From a checkpoint of a small transformer trained on Wikipedia: vocabulary 1024, 3083 steps.
Each number is 128 + 24 x the weight over its row's rms, rounded and kept within 0 to 255. Layers, rows and columns count from 0. Numbers have three digits each. The size before them is the row's rms in percent of the matrix's.

# layer 5 attention output, 96x96, rms 0.0812, rows 0-95, columns 0-31
097:120101134115169131159116100113101115155078135150132199108109159136139135086139124146122163145131
089:088114130092149118135151138119118131122113153168107131090132096100137131150093129148112114107081
115:151162073149116099138074168163158177143127155120126146117096148110125097128151123133133119148131
098:137139116092115086111142141152137106098123107111127133090159111080128140096140119122133107090112
092:166129171077099068166122131119135135157100150112102123143110101143154095144125154129116156152144
101:117130147106173129100101128149116153115115125103148091112121146120137146146117120130149123122111
100:161155109162133121144181147123096136112053153147162134144129140116090147128123110107099119103116
102:156121155110089154132125117148095078136138153121147146137145149114117128144127153139081111151119
098:145150173160134143143138126129120133119146090138183098103118116144086124092143149159146120115120
087:128126075108112137139149083196119127146100145116162125127125135156131117196119141135085169126098
089:078125125119120159111140105124119130115126174121108108113144141160112145105115142112131138144107
089:146089156162170116108125127104122107107130123098089102134136135121117133134103135119129107139129
100:118126097115139156135131136188123153116124129120133115108128147100101103098102090088114158171167
098:112112137095137152132117147106085102119143109099131101148140135142080128112148113132112127143157
095:130146129139155109142108116156082125084156105108123090150141156153152158130146106127108120153118
115:099146121098078120093141139149097176111109127127088108120119157110130118135126144150134112133119
104:109140104135158111120094123095115134145118186131094120130097103154159114153121150129145131113078
106:105170169143132092135099124093106113113127131128111107111149097164173172143070139125121144112134
085:137129134125146084120159100168120164125114162109144140179141107120139122146172152143141161142144
086:132131150128070125099137119150099148152172115091118134107135143088104166105131133140159152137126
097:147155141129146144101168152124097093161104166103126127137155107118106133107128117106125138115121
096:148161147135130111108156153103144144121108108078158110125130147145136162129166146174152113125126
097:110149176142157153124153150125157132143111138101081082085120105120088101135118140116133163132124
099:128129144116125095106143154104118089148170171146125120112139099139108127130142126165113117091101
112:150119141164140082146133102122136098108131094105134145135169131093144125118120106141146116120071
092:131123139113138115144190136168122153152112085090146114142124123142126158120146090142136143095096
092:133135098153138118112113108123163094121092138136123116143107122130099126124114119127097163103095
099:116107133124130143128152115093084140136155121131154093136117131103125131114136123173091063139131
091:130100156109083112153156132168109106153132114116107119135113138136105107123139088145130146138099
092:119095133098147117090169117142108124113156139110165092135091096126161108125133124159180128131126
114:134163104127115133086151099113135093098096186134128145124170178135113131134104125139146133169172
097:098098084131166097133138119171164132091097151123123157110115118118171133120124112093140124119148
105:123174159143104108105128094118115066132125114102156117100170127096123151139117160164141098119164
097:132132097125143116149123150112109133086104112121124118125146121128130131133165144152099134139109
112:143130117119119150157140118126146093115130096077123126113116127105126110112145134157135094072145
110:113150119105141131164086128131166109133123144165120107123105117114127130134116155136172126137115
088:135183098167106136144137095145073151126129149131113117136084119122147115163093134125173138109106
093:139131117167135136111134117112068084111103115115131085169127119141112138121114140105128102102133
111:090113146105094128155173130131114123163117098087116140110145126143063139151112122129110123124110
100:098168131112132138102104097156106128168131112099121128099154136135136136126133151116128167138108
095:103131143133131138140084166117091118123094105157149173114124103115126147137167131107148132152133
099:108131161116139158139140126119169102145153129111079164083107174122070162121105144139134156120118
103:158184128092151133122149116164076185130147133144169090151101136083106136132107145152163109142114
094:162114116105156183112151138150139164107199123141148125155128106080119151117111124145150122103092
094:089108145142100099166168113125127124083171155150133132121111148151118107100132112136139149102139
101:123110113117104157119118148110112140122136092113115158151167144168114128148109164123105110113144
106:130127082135156099125125114158086184138153124131146112134091125145104147141105078151121106112126
096:113128123146144120133140140155143098131072146122107120089121151156128119168135145104091161072116
108:111149169166125158145125164183154136096163154139110125146138087144113105136127096123131135136135
100:091164106139101147116148119144085120099111183156165135156147152132126127120108087111120100133133
089:062120113143120114132137129100102101102077111150123116120109144119168114111126117112114169147116
115:100091148115131151123152091164079149122127105095101097142126115109073158150126071151114142106141
105:136158170176135119114170134126160098129152095114148129147075133113133131099136109121127138163117
115:151157151116131104116139146108126136154118140147165083145142111089138125099135144105109160137161
100:145140152125156107156169179090124092142129125098115128122125131171145117157131129155097149143146
109:096069147149111104111122152129094128116175160116151126120163129146096134170153127123125148088108
100:095149114126137130153155127126134125135106143132113116135106123156114166147125142175139158134150
111:136168118123148119115119134184116162151155118140104142117067153158159116145139144139163161151143
103:138115134140106176121153104091123128089119139095094148127090152123136132100112118155071146096119
093:137100140159160120103155133131114153138139106119117087145096125106133176120133138139130151158110
100:157110097163123110090134118147122140151130167158090144118146139156124113074133129101119132090155
102:160145130149094143120084136088145108154116161146187103161128127145130123148113149127131106130151
101:125145122129103093146151137138085121103149127116132121095130106195120121119152157106102112160145
096:109103177113155115142110100134111141115115169115110142142091154117095120111168132101133076109137
098:168127116140147117096149128108076103144121101143132111140109128098120138121160131176135120098083
100:108145124088124140085089129107087131141104142143123110156088185148119129135145158122143107107120
095:090121131118127145135188168102136129141134159140115125137104084123129099133162104136162161121143
091:119141122110116179131121120156119089157166146146124167160126117127115104153137112115159152116131
095:140133135122135124073150091194122140108096148115105104118097105153146131086117093131156115122123
101:108131127141157114132102153129144132088111158104140124139140149107138118135141166144170134112190
098:106127136106128112109125097122179130138121146153097106118123115150151124116159132111109071111122
114:098167124119162142129122116145115155140084138171137154102140108109090132117159146158096152130123
092:121136118100127093101132138125080118110138108171121166118137124116159108122160092148169126127113
087:143145123175173112120132162115129117142103159134106140103097119132160189098146117131100104124131
092:102101154132112149141164136137114101170108107097076138167147139104134133104163154146144102124105
096:097172084145105135103148090126111146136111140103142072157149115134140109132121105148108093085100
099:148144096168143154115175125109086087141119129148162109113145157108150115130136126123075137151083
111:106167118155089131142103099173080171153106132116170143172134119154155147113115123095129167134104
105:112110114130117144121152131119117116114121114130125159101124104121135143092120136165134160128114
091:115130161159131156155116110098132119120128154133102138075132125137107089136140146110115113142128
096:101126161159103150137144063098099093136139088145140142128143175149130150134095141141116110079133
113:101125107150129156147114081152155118125079173110093145154117141145129121130138125146139119163144
113:166143142166132098121161159121105101148148133127120136126118094108093132102127122131137119146197
095:131120134111121059106152172140119157128135101109139127124146137128105094126142137107131119126111
117:149101164068114105094105148111101130077125146149174137084136102155152164101121130103089130113140
111:129140109133124131106083121127157131131081149149156108124100184155120137117176105118096158133110
098:103119154138112172124102141177096075166160117159142109128118131136130126174140129145135125138133
106:149072139141132137139120135120089077133139110132119144107152115104140144119100130148126134146106
100:127109154127100146159114132118155133123069140114150172136083141166123107116115146095119136140112
090:148127089137137133133112130125127128106160098165149120136141145123059131157114107158134118138170
098:130133143112142124133150124163148127123129102121155130093124162076104124131157076146121162123119
092:173101145149132147077143151112105158116130121114107151172123134134114134076123111157103133176154
112:151107132094149130128138143120125148145151153100139084120136128174116117141126095186111079140134
088:092082145108152120123151110107087098097168119114106139097183162118148109121139161154126148078114
103:108114127101099076108157108144068111100090150105094129121092120132110124078158099120120161102141
099:120101175128098180162148126103120112142137165162128074108142111172162105125150146140071149127128